{"rope_fraction": 0.25, "init_std_o": 0.0, "dataset": "wikipedia_en"}
Each number is 128 + 32 x the weight over its row's rms, rounded and kept within 0 to 255. Layers, rows and columns count from 0. The size above them is the row's rms in percent of the matrix's.

# layer 2 MLP down (transposed), 2560x640, rms 0.0391, rows 192-234, columns 400-479
size [123  85 123  82  94  96 104  97 100 120  95  93  99  88  94 101 102 105  96  54 125 111 103  99  96  95 104 100 113 107 110  95 104  96  92  90  92  90 100 107  96  95  93]
[[151  81 110 146  94 142 178  69 142 141  91 124 150 126 128 151 157 162 139 140 154 132 158 110 146 129 128  98 150 126  46 116  72  98 187 152 188 110 128 138 101 154 141 133 132 133 131 150 129 138 143 165 163 135 185 128 131 131 154 161 112 118 123 118 134  93 102 126 136 133 128 171 126 142  57 118 150 154 180 135]
 [173 148  91  99 168  77 101 119 150 133 122 188  95  82 175 112 156 149 160 167  71 164 217 110  96 112 150 172 120 114  86  97 162 114 111  86 104 156 173  51  92 132 103 132 122 144 108 154  98 145 152  95 122  95 130 125 150 115  99 140 116 156 118 101 181  62  94 150 153 126 109 193 139  69 130 155 112 138 120 103]
 [ 92 132 120 191  73 183 132 108 190  76 102 157 136  78 101  88 148 104 161 146 172  86  64 174 158 146  94  70 105 167 159 153 126 105 137 152 179 109 128  75  97 122 113 190 184 111 103 128 168  80 116 160 107 165 120 164 133 190 106 109 137 148 152  74 163 154 124 141 170 110 120 127 125 157 140 119 135 104  92  84]
 [118 164 127 134 117 116  86 137 180 162 140 144 123 121 111  87 167  66 114 127 142 160 147 123 182 104 156  40 149 121 146 151 106  67  89 163  86  90  89 136 150 108 135 118 129 207 131 104  88 120  79 154  96 122 128 123 147 136 166 134 110 113  95  93 117  73 155  95 177 136 126 157  73 127 130 125 104 129 103  77]
 [119 175 136  82 115 153 140 129  88 131 110 171 111 113 178 150  84 110 138  80 151 128 145 115 113  87 176 141 106  96 124 113 159 112 128 148  90 196 127  80  95  49 121  87 136  93 121 156 107 126 115 140 203  93 139 105 171 146 104 159  78  93 107 168 133 134 191 156  82 153 111  92 174 125 184 153 178  88 150 110]
 [127 200 161 146 167 135  55 147 139  80 117 163 122 106  92 141 183 165 125 125 150 136 121 137 123 178  95 118  92 186 124 116 127 118 160 231 201 149 187 102 135 153 100 125  71 157 118 154 145 153 146 148 124  76 167  74 204 112 106 120 147 104 217 179 165 134  99 129 105  67 111 124 129 163 108  68 184 112 149 118]
 [134 133  88 182 100 141  87 140 183 170 133 159 156 123  95 113 128  95 109 107 114  51  82 132 136 168 158 153 120 134 103 165 128  81 162 145 110 106 116  70 149  91 115 174 138 120 111  81  63 131 133  85 121 111 168  81  79 124  99 151 114 112 123 109 105 102 127  85 167 151 109 158 154 131 171 137  94 115  74  90]
 [158  73 116 163 118 108 127 103  76 127 174 152  96 121 153 150  86 161 104 145 169 119 184 104  81 125 106 148 144 124 111 114 106 112  81 150 101 127 176 125 117 135 146 116 130 151 159 132 155 161 151 168 145 183  75 118 144 150 174  84 157  98 123 103 149 159  71  79 105 121 145 115 176 140 148 131  66 130 132 122]
 [156  97  78 110 130 191 147 156 169  78 168  99 120 147 122  73 141 148  75  69 154 141 133 154 140 116 152 121  75  88 129 180 148  90 133 123 138 116  65 120  91 117  94 118 147 141  77 102 141 158 161 134 129 141 106 120  71 100  99 146 154 178 124 151 160 116 141 136 109 156 123 202 132 205 138 163 134  98  99 101]
 [183 116 144 105 136 153 108 109 146 107 131  74 139  96 118 102 142  85  91 126 114 155  57 117  78 119  88 177 154  98 153 121  96 165  83 128 191 125 129 110 118 142 173 116 180 135 167 140 105 181 161 114  85 185 128 162 101 113 140 121 156  54 164 119 174 135 165 179  72 159 129 134 173 154 189 119 162 162 126 129]
 [148 104 148 163 215 133  99 108  46 178 146 136 143 149 133 138  83 107 114 134 161 119 100 140  89 157 103 139 162 166 151  81  97 159 133 113 168 143 131  89 152  67 124 129 119 158 181  98 130 139 148 135 155 121 168  99 107 104 137  85 154  86  91 146 116 150 174 178 125 141 115 107 144  76 157 163  95 150  93 122]
 [120 120  94 133 155 125 130 104 180 136  87 163  82 131  93 100 144  80  98 143 155 141  89 145 102 162 117 157 126 108 110 108 156 109  90  64 149 114 162 114 121 139 145 142  89 122  99 150 206  77 129  83 116  92  96 151 121 128 184 107 113 111 109 114 136 121 108 131 127 108 138 147 130 183 107 103 111 170 146 128]
 [121 135 129 193 128  95  82 149 141  78 176 143 101  70 101 130 129  47 156 162  93 147  85 128 140 127 114 123 100 136 143 115 112  79 112 154  99 118 134 168 160  77 133 195  95 189 126 135 135 157 140 178 142 155 140 115 157 162 157 116  57 144 239 131 106 118 149  73 109  92 187 152  70  80 162 128  86 160 107 167]
 [ 92 166 125 142  76 174  91 165 131 147 159 135 115 136 126 160 112 139 119 147 168 140  92 130 213 133 173  76 121  94  68 105 136 149 151 203  94  83 134 107 175 134 194 129 103 139 135 104 139 121 125 139 132 194  98 103  90 157 122 108  77 164 155 167  79  80 135 111 113 141 120 140 121 161  96 155 136 117 125  93]
 [122 131 142 157 103  87  85 166 137 123 177 141 165 100 138  85  70 129 111 138 140 109 142 139 132  89 179  88 191 129 172  98 148  91 112 119 131 165 174 120 104 106 145 129 238 163 106 144  98 204 167 110 110 116 129 185 167 119 123 124 173 150  96 120 136 120  88 130 121 109 122 156 186 159  88 168 128 100 175 164]
 [124  97 154 128 131 120 120  75 115 175 142 100 136 133 161 167 175 113 163 196 133 148 149 164 134 148 103 116 161 160 103 143  98 134 109 150 147 152 121 169  59 108 132 101 118 168 153 114 132 133 141 127 149 135 132 139 125 150 142 141 156 134  97 120 125 152 163 134 175 128 167 119 105 162 105 111 116 134  61 173]
 [172 102 122 154 121 142 102  98  84 172 125 124 131  66 186 155  81 124 156 128 105 122 164  94  89 151 147  82 146 151 122 147 169 142 180 136 118 148 157  78 135 159 108 148 180  76 162 142  84 124 113 111  86 167 146 195 158  85 117  84 113  85 126 146 131 179 160 156 160 138 134  94 126  80 152 163 155 150 119 108]
 [131  55  82 159 167 195 115 142 129  88 137 149 131 117 128 110 176  93 135 159  96 142  62 161 158 143 127 145 146  71 153 132 126 109 125 143 175 162  99 144 100 150 115  59 130 103 101  74 100 173 115  89  97 117 162 146  69 119  62 183 112  42 111 131 104  93 126 146 165  66 128  99 131 134 122 171 144 177 168 110]
 [150 104 114 181 128 117  84 125 105 118 105 147 103 124 159 195 157  99 106 127 111 154 135 123 166 139 161 184  98  87 123 153 170 122  76 130 122 131 113 163  92 102 159 161 182  78 111 137 161  49  88 112 182 195 122  88 167 176 170 159 112 150  79 173 143  71 200 185 133 171  53 134 121  99 122 174 152 179 173 211]
 [120 136 127 188 121  83 122 158  99 170 107 150 144 140 188 135 123 125 124  71 115 152 166 146 152 120 150 148 125 138 186  89 130  88 114 133 177 135 119 105 131 122 191  99  96  99 157 121 106 151  91 129  66 101 168 176 152 180 141 131 114 165 125 132 143  92 175  83 119  68 154 134  86 161 146 177 129 125 141 131]
 [170 152  99 157 140  98 133  74 137 128 110 123 144 121 174 154 140 143 176  73 181 126 106  56 178 122 192 124 147 116 115 135 127 107 170 145  66 144 122 137 117 134 134 113 127 108 138  50 142 130 170 162 159 149 108  96 162  98 143 126 102 199  91  45 121  90 126 122 123  90 172  83 184  92  86  98 138 140 152  79]
 [134 121 141 119 145 133 118 137 118 120 159 145 136  94 157  86  86 135  50 206 126 135  65 171 128 115 135 150 151 129 154 108 123 129 161 148  83 116 137  56  96 175 121 184 152 135 185 158  61 111 150 130 103 138 186 133 177 115 143 116 159 117 140 117 110 116 173 145 108 145 186 210 107 140 140 122 130 132 158 137]
 [169 128 105 169 108 162  88 172 116 123 165 108 110 135 115 142 128 140 166 127 189 124  87 140 123 146 148 147  94 142 147 134 124 117 143  96 122 153 143 110 125 137  59 149 131  90 120 148 134 148 179 186 177 134 138 107 183 127 156 123 132 121 132 124  99 130  66 139 129 161  94 128  80 151 128  99 123  56  96 164]
 [150 158 117 107 161 108 150 162  99  95  86 118 187 149 132 142 126 144 174 141 111 107  76  85 131  82  61 162 116 134 197 111 108 170 147 110 121 158 148 148  92  87  66 114  97 176 125 147 107 108 128 138 104 153 121 120 111  77  94 119 207 133  82 168  97 130 138 172 140 193 166 157 131 139 111  54 145  96  81 112]
 [ 95 141 108 127 140 137 116 136 147 105  77 157 139 104 172 184 141 112 129 123 161 127 108  75 173 120 148  96 118  52 106 104 122 111 152 151 115 119 127 133  70 153 109 165 141 115  93 147 156  67  58  81 139 121  89  82 119 166 147  98 169  65 143 168 114 152 136 148 103 153 101 123 100 175 115 143 102 113  87  60]
 [125 105 150 142 162 144  92 147 114 125 128 148 197 158 150  69  95  89 118 149 141 187 120 186 141 119 151  86 145  87 108 161 112 149  89  99  49 109 140 119 122 151 114 122 116 151 101 124 125  94 151 128  90 115 145 177 145 154 119  73 120 159 138 122 138 195 110 180 148 113 106 204  96 129  91 123 174 107 102  81]
 [105  58 129 133 129 152 134  93  93 138  71 128  50 158 137 137 128 108 127 106 103 139 149 133 143 157  82 204 174 103 133  87 145 194 153 137 143 114 128 102  84 102 158 122 195 167 150 116  88 202 141 149 216 116 129 128 144 140 144 192 129 143 115 128 149  87 105 160 131 143 156 127 153 160 183 154 117 142 140 191]
 [134 135  99 118 171 114 141 124 119 135  68 132 117 107 184 136 135  99 236  90  94 139 123 152 156 123 126 123 157 102  96  73 120 175 132  99 136 144 125 160 109 167 131 101 142 130 118 164 174 155 107 128 182 172 179  47 158 143 120 143 111  97 136 133 100 160 158 171  91 121 155  92 128  24 117 203 182 109 167 182]
 [ 87 142 148  99 157 100 175 100 189 101  95 154  65 136 160 191 124  52 107 151 118  96 131 173 110 107 179 107 140  72 125  80 150 156 124 165 119  96  85 135  83 161 129 160 158 144 120 173 195 106 142 141 167  18 161 162 108 137 142 101 211 174 128 125  93 101 103 182 162 128 117 149 153 133 167 123 161 112 138 129]
 [158 159  97 144 139 200  89 141 130 209 101  73 137 136 130 130 136  79 142 119 180 143 131 137 180 172 112 130 128 103 179 132  97 117 212 147  92 112  97 143 119 100 165 118 126 210 149 151 134 110 172 132 179  76 106 122 141  96  86 128 100 144 139  98 173 179 157  83  90 120 150 137 104 123 125  73  83 172 132  97]
 [129 133 183 122 113 130 157 113 182 165 101  89 140 150  91 183  74 113  84 118 163 158 176 171  48 158 144  97 118 228 104  78 132  63 115 119 156 167 116 155  82 100  89 166 100  69 133 125 131 173 112  95 129 164  81  61 144 116 111  66 150 161 159 128  78  72 109 105  94 177 161 112 151 101 157  89 117 134 117 167]
 [ 88  81 105  60 149 141 164 129 170 144 131 111 165 156 146 106 187 153  63 109 158 113 170 102 166 161 166 121 112 149 133  84 108 144 150  94 131 118 135  24 160  80 149 188 126 153 157 204 167 161 117  86 153 121 123 121 168 140 133 151 124 120 129  95 117 141 143 134 175 114 127 104 176  88  91 146 178 122  96 140]
 [140 166  54 114 111 140  66 107 110 114 116  91  86 108 113  87  95 159  84 182 114 121  49  89 139 127  72 147 120  70 110 150 101 132 118 145  76 145 138 155 153  94 160  77 144  47 126 119 134 105 135 145 164 106  98 113  95 154  76 158 146 105 124  90 173 157 148 127  97  81 134 136 120 125 204 161 106 166 100 105]
 [119 178 173  91 208 102 129 135  99  89  93 121 135 159 192 104 114 135 121 141  85  57 135 144 118 126 161 137  62 156  92 139 145  97 181 103 103 145 129  82 182 101 166  79 164 179 129 191 148 105 107 145  98 145  95  93  75 132  77  97 109 137 140  61 161 140 129  85 104 149 136 144 173 146 157 130 123 151 154 142]
 [ 97 134 129 102 116 109  85 109  74 178 113 129 132 137 104 104 104 107 139 142 132  89 122 169 132  54 150 147 138 146  77  76 159 173 105  37 110 179 116 120 159 127 139 133 161 185 129 150 119 178 134 121 128 141 168 157   0  98 116  71 126  98 130 110 114 130 120 124 149 126 125 131 178 150 143 152 160  94 144 140]
 [ 96 153 209 157 167 138 117  99 139  80  92 162 184 155 139 138 144 159 146 135 184 123  77 143 158 141 164 124 133 185  77 143 105 130  94 128 117 144 139 102 121 122 163 152 156 118 188 162 105 125 135  61 112 113  55 167 102 111 143 110 161 107 148 187  94 145 116 165 139  96  98 113  86  98  98 146 186 163 126 120]
 [159  77  99  73 128 106 157 105 180 149 103 125 128 142 105 126 113 126 108 152 126 129 103 152 147 201 130 178  91 147 148 108 152 139 157 203 156 124 131  71  78 153 119 189 190 162 158 118 103 157  76  81  79  47  83 178 101 147 163 113 115 101 185 161 142 144  84 124 125 156 105 136 229 114 126  64  78 171 131 130]
 [ 98 100 113 108 168 137 156 137 127  59 105  93 134 103 146  95 157  47 180 141 113 169  96 185 112 133 149  83 127 119 181  99 192  75  93 193 114 119 106  96 119 148 109 135 135 160 169 140  76 140 153 116 127 104  55 104 111 160 117 117  96 169  68 128 111 156 167 103  90 141 136 163 172 143 156 119 106 145 132 122]
 [153 181 129 184 111 129  74  68 127 136 110 167 159 165 151 136 113 149 136  87  72 158 133 147 139 180 142 151 166 167 105 131 149 102  58 155 150 147 119 162  74 141 129  81 128 172  90  90 139 144 137  84 131  98 113 170 114 129  88 152 134 125 116 113 143 185  82  67 130  79 155  79 106 110 192 111 111 226 146 117]
 [142 145 105 152 133 142 131 161 110 112 158 140  86 170 102 145 106 164 179 130  85  92 166  93 139 132 137 146 129  97 201  79  64 169 157 134 116 140 112 144 131 107 160 195  98 118 121 152 109  92 169 119 120 115  52 143 172 134 137  91 169  89  83  76 108 126 134 100  55 146 107 136 127 117 104 166  69 194 143 150]
 [101 173 154 128  45 179 142 129 100 150 134 146 122  94 118 138 137 115 187 126 130 199 170 153 120 100 133  69 132  99 148 120 102 132 147 114 139 121 141 160 114 119 108  62 143 138 141 115 123 186 176 129 160 134 157 179 149 108 130 154 117 126 116 139 107  86 122  90 147  90 131 113 107 110  92 183 128 143 134 122]
 [118 123  76 195 107 113 108 119 135 152 109  99 113 171 122  96  71 108 114 131 152  87 167 125 133 145 160  79 166 141 118 173 171 166 139 221 115 116 140 147 133 129 124  62  74 155 132  71 148 130 145 133 134 102 120 135 135 110 105  88 117 123 145 102 122 157  78 120 119  54  96 110 194 180 101 177  79  68 120 153]
 [179  87 109 181 143 161 149 128  74  88 149 117  86 130 150 118 100 196 154 141 173 129 118  67 162  78 180  87 123 163 147 130 116 150 132 113 178 134 156 178 153  79 113 144  77 153 101 157 140 129 174  76 221 104  62  87 157 157 166 203 156 105 160 125 175 116 102 115  93 126  92  70 108 170  98 120 131 124 135 132]]
# layer 2 MLP up, 2560x640, rms 0.079, rows 193-234, columns 400-479
size [ 94 111  86  99  96 105 104 102 103  97  94 100 101 101  96 101 101 102  39 118  98  99 102  97  94 100 107 102 100 105 106 101  97 104  98  94  90 107 100  92  94 102]
[[144 139 149 125 152 145 129 146 109 185  92 145 188 106  96 175 130 168 130 144 203  97  62 148  61 140 141 104 115 116 154 118  80 132 158  71  69 138 158 171 117 136 176 130 118 129  97 135 160 116 157 111 204 128 117 165 147 144  92 127 171 114 110 147 143 126 141  67 121  84 161 148 170  87 123 103 155  79  95 156]
 [112 160 143 134 154 151 100 120 148 158 158 134 180 104 116 133 130 179 130  73 134 121 177 149 146 176  86 148 118 168  52 163 149  88 179  68 149 141 159 105 142 144 196 171 147  78 120 165 147 129 118 161 125 142 115 124 168 143 129 135  92 153  50 110 137 153  99 156 128 107 145 110 159 140 112 158  79  54 106 109]
 [115 136 101 147 121 155 100 115 128 155 114  98 144 104 156 133 131 116 131 116 125 123 190 125 138 108 156  93  99 143 119 143 139 116 162 186 101  75 114 172 152  87 163 108 152  65 121 205 157 141 124 169 179 113 148 161 145 129 103 137 151  68  87 163 190 147  99 122 126 144 206 128 119 158 191 181  53  98  98 140]
 [120 152 132 122 194  71 144 178 137 167 139 109 151 184 110 140 128 136 142 111 122 136 102 140 193 139 118  73 173 142 113 142  96 151 120 191 172  99 153  91  75 107  78 112 136 121 137 162 119 117 141 130 100 108 145 205 186 137 119 194 142  82 141 163 135 117 179 123 104  95 118 122 124 120 169 186 156 171 122 168]
 [147 103 166 178 135  11 114 174 114 142 147 158 115 124  91 126 119 134 149 101 110 138 160 117 137 155 219 152 102 139 139 109 132 121 110 145 141 156 144 109 129 127  82 127 181  23 157 132 129 115 112 170 152 115 126 129 130 131  90 117 101  98 164 113 123 118 114 116 164 148 137 145 133 111 126  86 151 126  96 115]
 [116 142 100 166 141 100  87 136 127 142 104 174 170  80 128  86 106 142 121  93 158 120 144 142 171 113 153 136 198  93 125 152  85 112 220 163 101 104 120  64  99 129 186 136 113 188 119 107 104  76 122 100  79 104  82  96  95  84 109 126 149 149  69  62 105 153 142 134 131 125  93 155 135 118 164 168 143 100  77  68]
 [ 88  78  84 108 169 117 118 123 138 168 135 151 128 106 157  77 159 154 110  78  86 126 146 193 127  91  94  70 112 152 121 157 164 115 188 101 114 146  89 104  62  95 162 160 117 129 121 159 126 195 143 137 125 151 142 128 197 127 177 138 103 124 171 111 134  76 121 137 103 145 135 120 126 129 124 141  87 103 111 133]
 [116 159  23 110 134 192 138 174 134 114 183 124 136 163 117  99 196 134 168 135 160  95 172 109  89 146 142 140 115 136 158 129 156 114 106 200  58 140  88 149  54 118  91 107 154 126 146 107 151 155 161 164 133 112 133  83 116 144 123 139 150 158 115 140 206 101  88 108 160 152 185 109  99 137 132 144 130 120 111 147]
 [ 89 108  98 188 136  90 173 118  96 140 151  83 172 252 144 119 165 122 119  63 169 147  72  96 108  73 148 113 135  87 181 129  89 160 135  86 148 121  91 179 100 115 133 174 149 150 116 137 128 115 105  81 123 152 132 110 136  97 166  73 198 167 158 123 110  96 169 176 154 103 112 103  81 181 122 102 116 171 133 104]
 [ 75  79 103 159 196 109 144 154 128  73 140 136 150 149 121 132 113 146  68 131  63  80 130 123 116 124 150 166 149 113 185 164  84 166 138 134 179 145 157 110  92 103  99  89  96 133 153 118 123  91 115 137  82 141 124 139 112 110 122 135 109 195 121 152 185 107 136 133 113 113  85 146 151 102 164 112 130 125 131 111]
 [ 82 106  83 138  88 105  95 139 117  94 170 116 164 150  86 184 116 141  69  80 140 193 148 162 174  68  96  80 164 129  86 147 119  92 128 135 132  77 141 137 115 110  58 201 133 142 126 150 157 107  85 104 132 160 130 150 145 159 104 138 127 115  87 152 157 132 146 145 200 102 188 163 150 160 122 112 121 141 107 162]
 [137 125 129 147 108 151 148 103 141 113 192 119 108  93 101  81  80  72 105 115 155 116  76 118 156 115 146 100 199 174 161 104 194 161 114 113 110 143 159 160 148  84  76 139 122 135  52 126  32 117  74 124 109 119 107 104 144 146 124 135  88 160 140  87 210 134 124 154 127 113 170 148 117 171 165  86 101 138 106  75]
 [117 114 144 134  82 175  92 154 124  73 137  87 176 128  92 124 150 153 131  93 165  75 129 133 155 136 164 131  99 129 130  32  87 166 137 199 122 111 153 126 218 148 140 169 147 121  59 155 151 128  82  57 119 141 132  71 117 112 110 114 127  90 127  98 121 138 142 154 156 102  85 112  94 144 165 136  97 123 153 124]
 [137 124 101  90 105 118 118 145 177 121 142 161 150  93 157 145  83 216 112 132 132 170 139  99 119  16 153 154 181 206 149 189 117  98 106 172 134 160 143 115 119 131 154 161 215 185 151 118 146 173  94  81  73 115 120 120 135 142 116 185 208 118  95 140 149  98 107 172 153 190  63 158 166 190 119 135 174  87 177 109]
 [111 141 146 168 173 135  97 135 116 166 160 107 166 164 143 115 161 173  65 133 171 106 162 114 146 124 160  98 121 162 101 152 116 127 132 122 123 113  64 133 142 142 115 148 148 138 123 117 130 101 113 130  91 107 122  98 220 103 148 200 124 142 167 184  92 147 120 148 160 105 154 146 116 118 131 168 147 124 159  87]
 [171 139 139  99 145 138 147 146 101 124 105 145 165 158 162  96 110 174 149  76 118  97 118 113 104 120 182 128 180 123  72 137 198 183 133 163 143 187 116 100  89 179 174 142 181 121 166 119 104 163  77 131 174 171 146 142 164 117 112 140 127 148  70 183 168 135 136 131 239 149 154 153 118  82 110 117 126 187 131 172]
 [ 35 112 115 129  96 123 125  77  94  70 135 152 173 162 118 140 155 164 116 119 185 143 151 139 141 111 125 122  90 143 145 122 154 126  98 120 139 103  96  96 102 166 115 118 160  73 108 148  97  91 100  81 116  90 109  91 133 116 149 118 122 184  82 137 144 153 151 119 139  79 124  42 102  94 156 134 127 173 113 155]
 [130 116  97 103 170 144  76 129  43 136 105 106 116 118 190 173 151 129 103 174 129 102 121  97 134 134  92 152 108 122  89  59 168 132  89 116 168 155 120 156 102  64 143 154 151 128  58 114 140  92 131  96  74 158 127 127 148 151 168 135 133 113 113  92  62 122 147 101 223 212 168 119 154 126 142  96 142  90 153 131]
 [105 115 102  98 186 116 139 146 123 141 154 155  76 128 142 122  88 184 134 192 127  93 129  99 135 122 170 122 116  98 151 120 130 110 141 169  79 166 131 109 176 123  38 154 111 125 138 145  91 102  75 105 207 124 144 116 150  96 178 191 177 122 121 118 137 135  90  73 136  96 107 133 135 100  99 104 114 108 176 100]
 [159 117 165 134 133 119 131 158 140  70 171  81 188 178 153 126 113 130 162 118 141 202 143 119 190 124 144 148 130 217 144 134 108 148  79  72  81 139  94 155 151 101 105 119 151  70  91 100 108 115 187  80 111 189 113 103 135 161 166 127 124  94  79 130  92 180 118 157 217 130 117 164 156  86 122 116 140 135 146 126]
 [169  85 159 135 138 141 208  71  67 150 159 105 133 145 123 139 104 128 176  94 227 147 129 159 103 134 172  89 138  95  63 121  98 104 193 158 117 158 110 127 163 120 143 164 128  83 107 124 152 125  97 136 100 120 151 155 105 161 101 119 170 111 119 111  81  92 142 125  95 147 117  81 205 121  98 181 149 130 161 135]
 [118 149  85 165 114 181 105 169  90 118 167  88 127  99 155 102  73 201 104 124  56  87 122 123 152 148 210 143 111 153  95 126 111 127 112  75  82 150  53 130 117 102 111 119 144 129 102 137  67 181 128  97 195 118 121  95  72 172 117 177  68 116  82 121 109 140 102 111 142 124 172 104  71  80 130  82  91 120 144 157]
 [106 172  94 137 214 164 182  89 123 112 115  91 164 140 117 149 125 150 129 145 202 137 112  92  94 137 138 125  90 122 103 141 149 175 113  50  81 178  82 132 103  99  80 151 121 182 131 130 107 122 136 174 113 141 185 170 103  90  88  99  65 177 169 131  79  97 178 138  98 203 167 150 110 127 142 109 156 111 133 142]
 [147 105  74 140  76 109 123 157 138 128  85 140 146 120 170  94 145 167  85 111 166 149 178 140 156 135 162  72 100  76 122 156  92 159 149 155  32  85 127  79 108 155 162  63  98 104 162 174 109 186 100 166 126  77  48 145  91 127 109 143  37 122 133 140 102 137 142 137 140 120 155  56 121 135 100 137 134 159 117  95]
 [132 120  64 106 119 111 180 115 100 162 171 106 117 111 119  83 125 142 142 177 117 195 129 138 166  91 100 112 100 122 133 187 107 155 157  97 117  94 158 143 133 136 163 183 159 128  96 126 142 127 140 106 112 161 190  89  92 124 119  86 101  65 119  81 107 119 103 108 131 154 118 149  77 149 198 155 154 102 101 114]
 [131  60 194 118 131 176 115 153  95 202 108 130 104 100 148 141  94 138  81 128 110 163 113 157 151 171 145 131 144 119  92 110 114 172  70 162 168  91 140  92  73  88 108 132 142 113 126  83 111 110 104 154 145 102 110 151  81 162 166 148 144 113 114 156 112  35 168 166 137 153 224 142 124 153 170 148 136 141  92 221]
 [144 117  89 158 128 118 120 103 152 146 101 116 122 122 164 172 146 165 107 112 119 171 134 115 129 159  77 172  95  59 110  98 118 177  99 149 114 147 168 104 118 141 131 119 166 137 131 163 137 178 122  86 117 164 106  88 102 100 160 125 141  70 142 163  97 107 177 141 144 146 140  88 108 122  87 183 171 111 113 126]
 [125 145  94 143 162 171  94 128 149  73 163  98 135 127 153 142 118  86 120 178 131 150 112 166 119 146  88 133  81  92 147 119 194 104 146 117 109 175 153 105 113 116  76 175 113 122 147 149  81 108  85  22 157 106 140 140 174  62 129 120 122 182 107 121 109 163 116  88 104 124  88 148  83  43 143 102 220 153 105 155]
 [121 172 111 190 139 148  87 140 165 162  61 124 127 143 141 139 154 111  35 116 142 102 163 119 187 170 137 146 132 115 176 106 147 130 148  93 131  70 147 112  76 112 190 168 115 119 156 124 141  93 127 128 181  92 152 142 109 101 119  76 142 136 138 137 110 165 135  69 123 120 134  70 107 150  81 129  60 172 185 120]
 [113 173 175 139  94 176 130 172 142 118 173 144 176 155 106 105 135 171 147 144 137 135 152  90 119 129  82  97 107 138 176 142 123 178 115 166 171 155 100 142 122 115 111  94 138  96 145 130 115 141 107  80 125 126  94  98 167 137 159  99  83 131 158  83 119 122  84 127 157 105 131  86  76 154 165  64 137 142 124 139]
 [ 77  89 145  96 117 137  98 161 107 123 139  97 128 138 187 156 148 157  72 129 108 181 156 110 138  47 162 153  98 128 123 161 142 167 136 157 120 131 120  88 100 125 102 151  92 147 106 142 168 154  97  84 158 113 132  74 128 168 115 117 158 141 255 117 155 163 217 113 153 114 134 152 123 122 147 135  89 167 116 197]
 [120  88  89 132 141 135 112  79 108 126 107 104 148  95  98 119 123 145  40 178 126 154 100 101  87 188 118  72 158 124  80 148 141  49  78 135 104 155 145  57 161 141 123 131 163  79 129 146 153 148 145 130 128 133 177 101  97 144 139 169  61 128 163 109 157 100 147 107 178 184 146 156 125 100 255  97  79 135 126 112]
 [138 113 143  90  80 147 149 152 130 102 130 167 151 163  99 107  89 103 108 117 125 160 124  51 139 149 142 146 154  79 100 153  85 110 164  87 169 157 152 182 150  67  72 133 137 140  98  93 106 147 189 141 164 106 193 110 138 138 163 144 150  76  71 108 113 143 162 131  86 154 131  83 121 117 187 103 155  72 112 108]
 [ 79 109 122 128 104 142 107 132 121 124 137 139 122 115 104 143 124 142  79 132 138 161 115 108 120  44  80  98 145  62 158 112 151 213  88 129 132 143  94 152 151 159 124 154 140  89 173 150  89 203 116 156  89 114  93  92  54 140  96 126 150 143 195 114 175 158 133 191 119 152 198 149 163 112  79 125 115 134 126 139]
 [101 119 201  83  84 113 156  97  96 127 154 189 149  81 127 141  88  79 146 124 107  97 147  73 107 125 103 135 123  98 113 208  74  87 122 123 109 119 133  93 162 131 140  90 155 126 113 188 162 117 180 107 124 123 116 172 110 144 121 119 129 155 130 171 138 116  94 182 104 132 189 160 223 115  91 112 167  96 133 123]
 [131  94 115 123  97 124 136 107 128 178 154 155 167 132  54 164 175 125 129 169 114 123 133 106 132 194 172 150 107 133 152 145 116 164 130 120 148 128 158 153 152  76  77 148 113  71 145 116 168 198  90 131 121  97  92 141 127 145  78  87 130  83 159 140  35 217 111 161 141 168 143 152 130 165 104 123  93  76 132 133]
 [148 126 173 103 100 141 133 115 158 168 114 122 140 129  72 181  92 150 123 132 179 193  76 143  94 138 136 123 124 159 136 120  74 175 183 165  65 157 116 142 120 142  94 131 121 100 118 183 104 129 131 108 166 187 187 147 130  88  99 129 140 111 156 159  78 132 124 180 117 135 142 151 133 168 110 124 154 121 131 159]
 [126 139 120  87 146 112 116 141  85 143 195 100 185 117  67 128 155 144 144 104 154 156  71 107  78 132 108 122  85 149 137 147 143 123  86 121 157 128 141 157 101 150 160 131  90  98 210 148 164 129 168 139 125 144  77 143 171 154 176 107  91 151 158  97  72 140 155 167 133 133 110  99 102 113 153 157 161 173  85 144]
 [128 123 114 122 169  93 118 143 157 151 159 113  44 158  82 148 147 161 166 137 147 150 104  78 130 154 193 109 142 108 105 172 143 121  71 111 145 148 134  79 159 123 177 135 118 213  90 144 169 144 133 150  71 132 101  57  88 165 104 103  92 121 152 120  91  57  96 130 109  99 134  97 130 152 154 140 129 181 158 173]
 [ 89 128 131 162 159 155 174 104 118 123 220 106 140 130 102 116 112 151 118 131 151 169  84 125 112 143 117 102 124 156 154  74 178 110 110 196  90 119 124 152 138 118  84 116 168 125 106  83  92 180 141 148 179 108 147  79 119  51 110 201 125 155 180 101 132 103 138 138 123 130  88 114 107 110 131 101  54 118 137  74]
 [146 150 146 100  79  76 114 104 181 105 133 108 123 155  73 143 145  58 154 170 108  93 143 118 113 139 128 128 133 104 196 146 116 162 131 133 151 184 127 143  94 131 135 140  97 138 103 121 155 103  57 130  88 125 116 100  91 139  85  66 137 103 133 131 119 153  98  99  92 125 171 136 127 135 135 133 151 100 141 100]
 [137 132 120 189 102  85 101 108  71 159 108 129 101 143  30 141 156 142 196  91 132 109 140 112 161  88 154 115 180 201 118  85 114  70  85 112 121 127 128 141 168 128 174 120  83 193 131 170 172 118 117 139 204 139  71 101 119 121 147 161 136 108 143 183  78 147 121 120 115 118 128 119 149  91 196  71 111 124 156 132]]